{
  "num_hidden_layers": 16,
  "hidden_size": 128,
  "num_attention_heads": 4,
  "num_key_value_heads": 1,
  "head_dim": 32,
  "intermediate_size": 512,
  "vocab_size": 8192,
  "hidden_act": "gelu",
  "norm": "layernorm",
  "norm_place": "pre",
  "norm_eps": 1e-05,
  "positions": "learned",
  "qk_norm": false,
  "attn_scale": 0.177,
  "bias": "none",
  "tie_word_embeddings": false,
  "parallel_block": false,
  "init": "normal",
  "init_std_qkv": 0.0442,
  "init_std_o": 0.00781,
  "init_std_up": 0.0442,
  "init_std_down": 0.00781,
  "optimizer": "muon_variant",
  "learning_rate": 0.00588,
  "beta1": 0.9,
  "weight_decay": 0.0086,
  "lr_head": 0.00804,
  "warmup_steps": 200,
  "schedule": "cos",
  "final_lr_fraction": 0.1,
  "batch_tokens": 16384,
  "max_seq_len": 256,
  "doc_mask": false,
  "train_tokens": 147600000,
  "max_steps": 9009,
  "dataset": "wikipedia_en"
}
Each number is 50 + 12 x the weight over its row's rms, rounded and kept within 0 to 99. Layers, rows and columns count from 0. The size before them is the row's rms in percent of the matrix's.

# layer 12 MLP up, 512x128, rms 0.137, rows 11-23, columns 0-127
099:52 34 32 69 58 43 60 55 53 47 40 63 66 43 52 67 60 59 63 36 61 45 47 58 53 57 61 67 32 62 39 76 54 32 38 56 61 46 47 66 49 44 55 56 42 64 76 44 38 49 45 56 40 49 72 46 35 57 58 40 67 52 47 44 61 57 33 21 46 50 37 54 42 21 47 51 49 55 45 24 46 43 30 50 39 45 53 46 56 49 64 39 52 68 38 49 42 49 47 26 57 46 69 40 34 42 63 55 40 55 58 42 58 43 21 60 64 76 54 64 73 59 52 37 33 69 61 47
115:46 30 37 65 32 58 72 63 42 32 58 44 32 52 40 42 26 47 60 41 60 57 66 61 58 58 36 20 57 43 60 43 28 44 47 43 40 42 51 45 36 71 66 55 52 49 63 39 45 60 43 57 57 67 46 17 38 59 48 45 55 55 59 48 55 43 46 44 48 49 47 47 60 56 44 32 55 42 56 40 59 57 43 41 52 76 38 63 43 42 82 47 59 44 40 66 41 49 59 46 34 51 64 45 50 40 40 69 57 44 55 48 43 49 23 61 45 47 29 53 93 58 54 43 55 58 48 60
105:57 57 49 70 57 53 48 60 63 58 52 38 56 70 70 49 49 41 51 49 34 42 38 55 47 37 43 53 36 72 38 56 43 38 29 58 70 49 27 54 55 49 53 61 49 56 56 36 55 79 44 67 62 48 56 68 27 34 51 47 58 38 67 77 53 43 44 72 62 75 40 60 56 56 41 59 52 39 43 50 58 42 28 37 57 30 74 52 34 46 57 49 46 48 60 61 55 40 33 29 58 54 42 52 37 46 65 27 45 42 27 55 65 55 40 48 48 66 63 57 52 48 37 72 35 70 43 35
104:60 68 61 66 49 70 44 48 58 51 58 57 60 83 51 49 45 61 34 52 45 59 64 64 63 70 38 46 69 65 30 78 44 65 51 43 39 47 32 44 47 65 50 41 54 39 62 35 70 54 53 48 49 35 43 33 48 47 49 64 49 38 52 58 57 59 49 57 19 52 67 57 75 54 32 55 50 56 44 62 47 28 32 39 54 47 37 57 47 34 31 54 49 62 50 43 37 38 56 37 48 58 52 47 52 47 30 46 21 34 50 42 66 56 43 66 54 36 66 50 53 59 23 38 35 38 57 61
096:56 48 42 45 37 53 59 50 59 64 41 65 48 51 55 36 75 37 51 56 55 40 59 63 59 55 49 33 31 21 41 41 53 51 55 70 62 54 46 65 30 37 62 55 53 52 32 44 58 67 65 77 68 83 54 51 51 58 61 57 54 47 41 65 22 56 47 61 64 48 47 59 51 35 44 40 41 46 44 32 47 48 40 51 49 43 62 37 13 46 44 45 48 56 70 71 61 39 59 53 43 33 44 45 56 39 35 23 46 50 34 58 40 48 46 48 62 47 41 54 55 40 24 46 64 34 52 69
101:45 67 51 47 63 35 42 39 27 45 44 67 52 40 76 53 49 69 42 44 55 55 59 50 41 38 51 53 47 58 59 58 37 39 41 48 49 54 42 51 67 59 52 48 38 47 49 47 59 47 42 72 49 60 70 51 48 55 14 63 63 35 55 58 61 59 52 52 71 52 41 41 61 53 69 40 49 41 55 34 51 34 48 60 46 50 31 36 71 64 42 41 44 65 35 87 55 84 53 28 55 50 51 59 58 51 34 43 50 44 32 46 75 50 45 28 43 59 44 45 66 36 53 58 35 69 43 31
106:48 67 61 46 25 17 45 46 48 41 33 44 61 51 52 47 58 45 58 27 44 64 53 44 46 50 32 58 64 36 61 69 55 52 81 66 62 59 45 51 41 48 52 47 44 67 59 48 36 76 63 44 45 47 43 68 58 67 66 44 33 44 54 48 62 66 62 75 38 67 39 34 37 46 54 58 35 36 52 40 61 56 51 46 56 51 53 41 62 33 47 51 37 64 32 60 33 71 57 56 60 64 46 27 38 41 49 47 61 40 58 41 44 48 44 46 29 66 37 56 65 64 64 61 42 37 42 30
092:45 48 43 67 57 32 59 45 65 55 42 45 66 45 58 55 69 32 40 37 67 73 39 73 38 39 45 46 54 39 35 57 66 52 48 42 43 83 47 64 56 42 47 34 49 40 52 44 44 65 36 48 44 56 63 52 56 59 64 67 53 39 61 60 40 58 33 37 48 53 47 73 54 24 45 56 28 47 48 34 63 47 46 47 62 73 30 63 52 56 78 38 45 52 51 52 38 33 54 56 52 81 41 42 38 53 46 54 68 43 42 35 60 46 53 58 67 32 73 38 41 37 43 57 71 51 48 56
097:72 77 52 48 77 34 51 33 73 51 32 56 47 59 66 61 44 65 47 44 55 63 55 77 53 38 55 44 47 58 53 48 46 43 51 44 61 55 66 58 52 71 46 41 66 64 33 47 52 55 54 29 57 43 40 61 15 53 52 53 36 45 61 50 49 64 54 47 59 66 49 70 50 42 60 43 51 37 50 44 46 48 58 62 48 43 44 45 42 41 59 34 56 40 47 79 29 68 55 53 51 39 47 37 43 53 27 35 49 90 30 38 40 56 48 53 63 43 52 51 50 52 49 33 40 30 38 65
093:10 47 55 50 48 35 56 53 41 56 20 49 59 55 51 58 55 53 50 37 43 55 50 62 45 46 36 45 54 43 31 42 62 54 50 54 50 53 71 53 53 63 58 28 69 32 49 35 73 25 59 38 43 35 53 36 37 61 52 42 40 39 62 47 39 69 53 41 54 49 44 55 25 47 61 56 43 56 42 65 53 57 42 51 38 32 48 32 68 49 58 35 56 64 34 54 45 38 71 41 67 63 54 31 35 48 59 23 38 55 47 51 58 48 45 46 66 47 70 76 43 67 60 40 73 55 55 59
102:30 42 63 64 54 47 35 39 42 70 40 47 43 57 49 48 42 41 40 51 41 76 40 60 34 29 65 52 40 51 57 51 43 58 57 79 54 38 39 54 64 63 57 18 39 57 59 48 33 50 51 53 33 61 56 52 62 69 38 39 56 33 34 53 60 58 44 53 58 39 61 34 73 45 58 54 60 53 45 54 61 54 23 63 64 50 42 32 56 25 77 43 48 55 71 41 30 59 57 38 42 63 63 55 47 53 41 25 69 41 51 60 56 58 36 55 51 57 45 34 47 72 39 38 47 43 35 42
105:58 39 38 74 59 50 51 44 45 64 41 60 44 55 58 76 63 47 30 67 29 60 46 15 49 59 59 54 49 45 35 62 60 57 47 66 38 46 61 46 63 57 56 38 41 56 50 41 38 42 64 50 29 53 50 48 34 52 42 54 44 32 52 49 50 74 53 27 51 47 56 66 56 32 69 49 68 69 38 48 52 25 70 45 52 35 47 58 57 62 42 49 50 56 54 48 27 63 38 18 67 46 64 35 39 64 47 51 47 65 45 62 65 62 51 59 51 35 41 61 80 53 37 46 42 56 44 46
104:56 55 58 60 36 50 51 49 40 44 33 41 56 60 51 36 50 54 42 44 13 39 51 42 66 39 64 69 61 49 44 73 34 64 43 63 38 39 51 61 59 49 65 49 41 65 54 39 37 31 55 43 67 46 81 42 51 64 55 69 66 69 64 56 69 32 43 38 55 34 47 48 52 50 63 65 58 60 42 54 42 62 32 60 56 43 41 36 45 47 65 39 46 34 32 33 28 40 59 41 63 55 21 56 48 40 54 46 62 55 30 56 45 53 28 57 46 51 64 46 62 36 33 34 59 60 38 58
# layer 12 MLP down (transposed), 512x128, rms 0.0723, rows 11-23, columns 0-127
102:33 55 60 32 39 31 58 63 54 58 48 62 71 51 43 20 42 77 52 45 63 37 35 51 17 50 36 60 52 60 58 37 65 39 45 49 60 80 43 40 53 59 61 58 72 55 35 28 53 67 56 53 51 63 76 57 57 55 50 45 37 54 39 50 58 46 50 61 60 53 36 45 38 57 28 57 48 47 42 70 44 75 47 43 49 51 62 58 47 57 51 73 47 45 31 49 35 38 46 41 47 44 46 38 47 32 47 44 58 28 64 61 57 44 55 65 58 56 32 43 51 46 73 44 69 33 40 54
144:59 57 53 51 64 37 60 50 56 53 64 55 47 47 47 65 46 45 40 53 49 56 64 35 45 50 47 61 55 51 42 56 57 56 56 62 70 62 44 47 47 43 00 41 43 48 45 51 53 46 48 25 34 48 52 55 36 46 63 42 55 62 10 44 43 53 48 54 52 60 59 34 49 57 57 59 53 43 65 57 78 42 18 59 36 39 62 63 50 46 35 53 42 75 45 39 50 52 32 67 49 41 43 66 47 63 56 40 35 52 54 54 51 46 50 52 73 45 38 54 41 61 75 67 26 69 38 39
103:35 58 34 43 67 58 42 46 36 72 60 50 47 51 62 53 53 72 48 54 64 41 60 34 35 60 40 49 63 53 45 49 40 55 59 45 59 71 51 13 73 49 37 54 44 46 52 51 69 48 47 69 55 51 63 67 51 48 27 48 52 27 45 28 38 50 65 27 37 62 69 35 28 34 59 41 27 68 51 51 39 61 58 37 55 71 46 55 38 53 63 43 52 71 48 42 47 65 46 50 46 56 57 64 67 50 45 40 45 62 44 41 55 31 35 68 55 57 56 27 33 38 49 37 49 64 50 49
100:33 55 53 34 43 56 59 62 53 42 47 66 60 27 73 47 59 43 48 40 41 69 52 70 37 30 58 54 28 48 50 52 46 49 62 34 46 58 41 48 54 19 37 43 55 51 50 63 40 38 65 41 64 49 68 54 69 52 46 50 26 56 61 42 42 43 62 57 47 41 35 55 43 66 22 51 55 65 47 28 40 62 54 53 43 47 52 58 43 60 75 55 57 66 58 27 58 50 51 75 66 28 36 49 41 65 63 48 54 64 46 38 54 59 47 24 51 63 47 28 58 42 59 63 54 27 58 53
081:43 56 66 32 72 48 35 60 56 54 42 38 54 50 40 55 68 50 57 53 56 36 60 37 51 28 46 53 41 56 57 56 44 47 72 45 45 42 80 50 42 21 61 36 55 61 36 49 53 56 36 55 44 54 58 54 40 52 54 46 71 37 75 40 51 44 47 53 40 46 48 39 23 42 39 45 63 47 48 61 54 54 64 36 27 49 47 45 68 43 49 57 64 67 59 29 44 73 62 38 71 51 65 31 52 43 53 63 55 74 27 53 62 41 49 46 60 54 46 63 48 73 55 37 78 42 34 33
108:42 57 65 47 43 56 37 53 57 58 39 62 47 49 49 44 39 46 45 59 42 91 49 52 49 48 69 45 40 28 37 70 46 40 43 51 37 40 38 77 45 50 53 30 58 44 47 63 53 44 45 32 49 45 46 52 55 51 57 49 32 50 56 64 48 58 51 34 27 65 28 37 47 55 63 70 72 70 61 51 55 63 44 49 21 61 42 44 76 33 41 59 66 51 57 45 69 41 62 34 50 70 44 56 44 37 59 50 44 32 39 34 53 59 77 36 53 40 53 46 71 49 42 60 39 47 67 46
107:46 39 47 57 40 70 31 56 40 41 39 51 54 45 62 51 45 47 49 47 65 61 66 57 47 51 70 52 56 60 52 77 45 29 39 49 58 65 56 57 44 26 37 71 51 37 25 54 65 76 60 56 47 44 65 49 39 35 54 39 45 37 43 44 57 25 55 35 67 71 55 54 48 43 26 54 67 60 43 53 57 53 36 51 61 51 51 75 44 45 55 52 51 61 70 47 74 32 35 64 51 57 43 65 60 46 44 62 41 41 44 46 64 44 33 36 58 45 72 27 22 35 61 45 41 37 46 44
098:37 54 51 57 53 61 33 51 68 60 44 53 43 51 30 39 40 47 57 42 49 52 52 45 47 45 31 37 53 41 45 46 56 13 27 39 47 79 48 54 61 51 50 50 61 54 64 66 58 49 44 57 58 42 38 51 42 44 45 50 51 52 52 74 59 45 43 38 43 65 56 48 40 65 48 47 51 50 44 77 52 48 43 41 43 42 69 58 50 54 52 46 51 59 22 31 41 77 60 77 52 82 66 73 49 43 37 31 62 47 57 55 31 27 62 55 81 41 44 44 37 47 64 64 50 47 32 45
101:48 43 41 32 66 61 31 41 57 41 44 53 48 46 32 49 59 12 42 52 49 43 64 49 43 67 44 39 42 34 48 51 68 62 44 62 50 67 60 42 58 41 23 78 53 44 46 23 49 44 41 52 59 39 48 24 73 60 53 44 69 61 76 74 66 36 39 53 34 41 35 58 42 56 39 57 42 65 38 64 51 65 58 35 52 39 41 48 62 62 42 83 51 59 52 55 64 47 45 59 51 44 49 57 46 39 38 49 53 44 51 44 45 53 38 63 45 60 50 63 43 38 74 61 61 47 39 59
102:43 56 58 62 39 46 65 52 53 63 41 23 50 57 56 36 40 41 45 49 57 58 60 42 54 37 25 55 57 56 61 45 56 58 53 54 42 49 32 63 47 47 51 62 45 48 78 55 61 68 30 49 38 44 32 40 42 63 50 43 58 47 56 53 91 36 61 43 54 34 82 64 66 52 61 35 43 48 55 52 30 53 56 48 67 46 59 59 49 47 69 42 55 60 37 24 66 66 41 44 42 64 55 51 34 39 34 54 51 38 58 40 32 33 65 38 48 34 39 40 25 45 59 53 63 68 49 70
103:55 69 41 58 48 56 39 49 41 61 39 43 64 59 21 31 53 57 54 45 49 38 48 56 38 52 60 31 58 40 57 48 38 47 59 41 58 65 64 62 51 38 48 47 42 48 62 40 35 65 36 46 61 42 73 48 60 58 37 53 56 60 73 50 57 46 56 50 45 51 53 35 69 50 67 33 41 67 36 65 62 32 87 51 34 51 52 37 66 68 53 32 23 33 34 48 45 54 56 52 42 50 55 67 60 50 42 65 70 42 45 50 31 47 52 70 33 59 55 49 68 42 42 51 17 45 41 65
109:44 56 47 32 49 47 55 30 63 43 27 62 40 33 51 36 63 38 51 81 33 72 58 48 54 58 51 38 46 44 37 65 53 63 32 44 43 43 64 55 37 64 50 59 39 38 50 46 33 52 43 44 41 35 64 48 69 33 47 66 47 52 31 69 59 33 52 47 65 25 61 34 32 40 75 63 58 44 65 62 40 59 71 68 49 49 47 52 58 59 47 42 66 48 43 50 45 32 42 40 70 47 43 56 56 74 51 39 45 55 41 48 61 66 33 60 67 42 73 45 49 55 47 49 67 57 52 30
109:60 33 65 57 51 63 42 52 42 51 34 50 40 49 78 59 46 84 56 59 65 76 57 60 46 42 72 50 61 58 39 61 42 48 59 29 29 62 48 43 54 47 65 48 48 45 45 45 54 34 58 56 42 53 59 66 69 25 48 48 54 62 49 64 37 37 35 42 37 56 55 25 66 34 35 59 26 30 47 54 53 53 28 70 41 60 34 50 40 57 51 68 53 48 53 38 37 49 49 45 57 33 51 56 51 45 43 22 31 40 48 46 38 51 41 60 58 67 56 49 53 64 75 64 62 49 51 42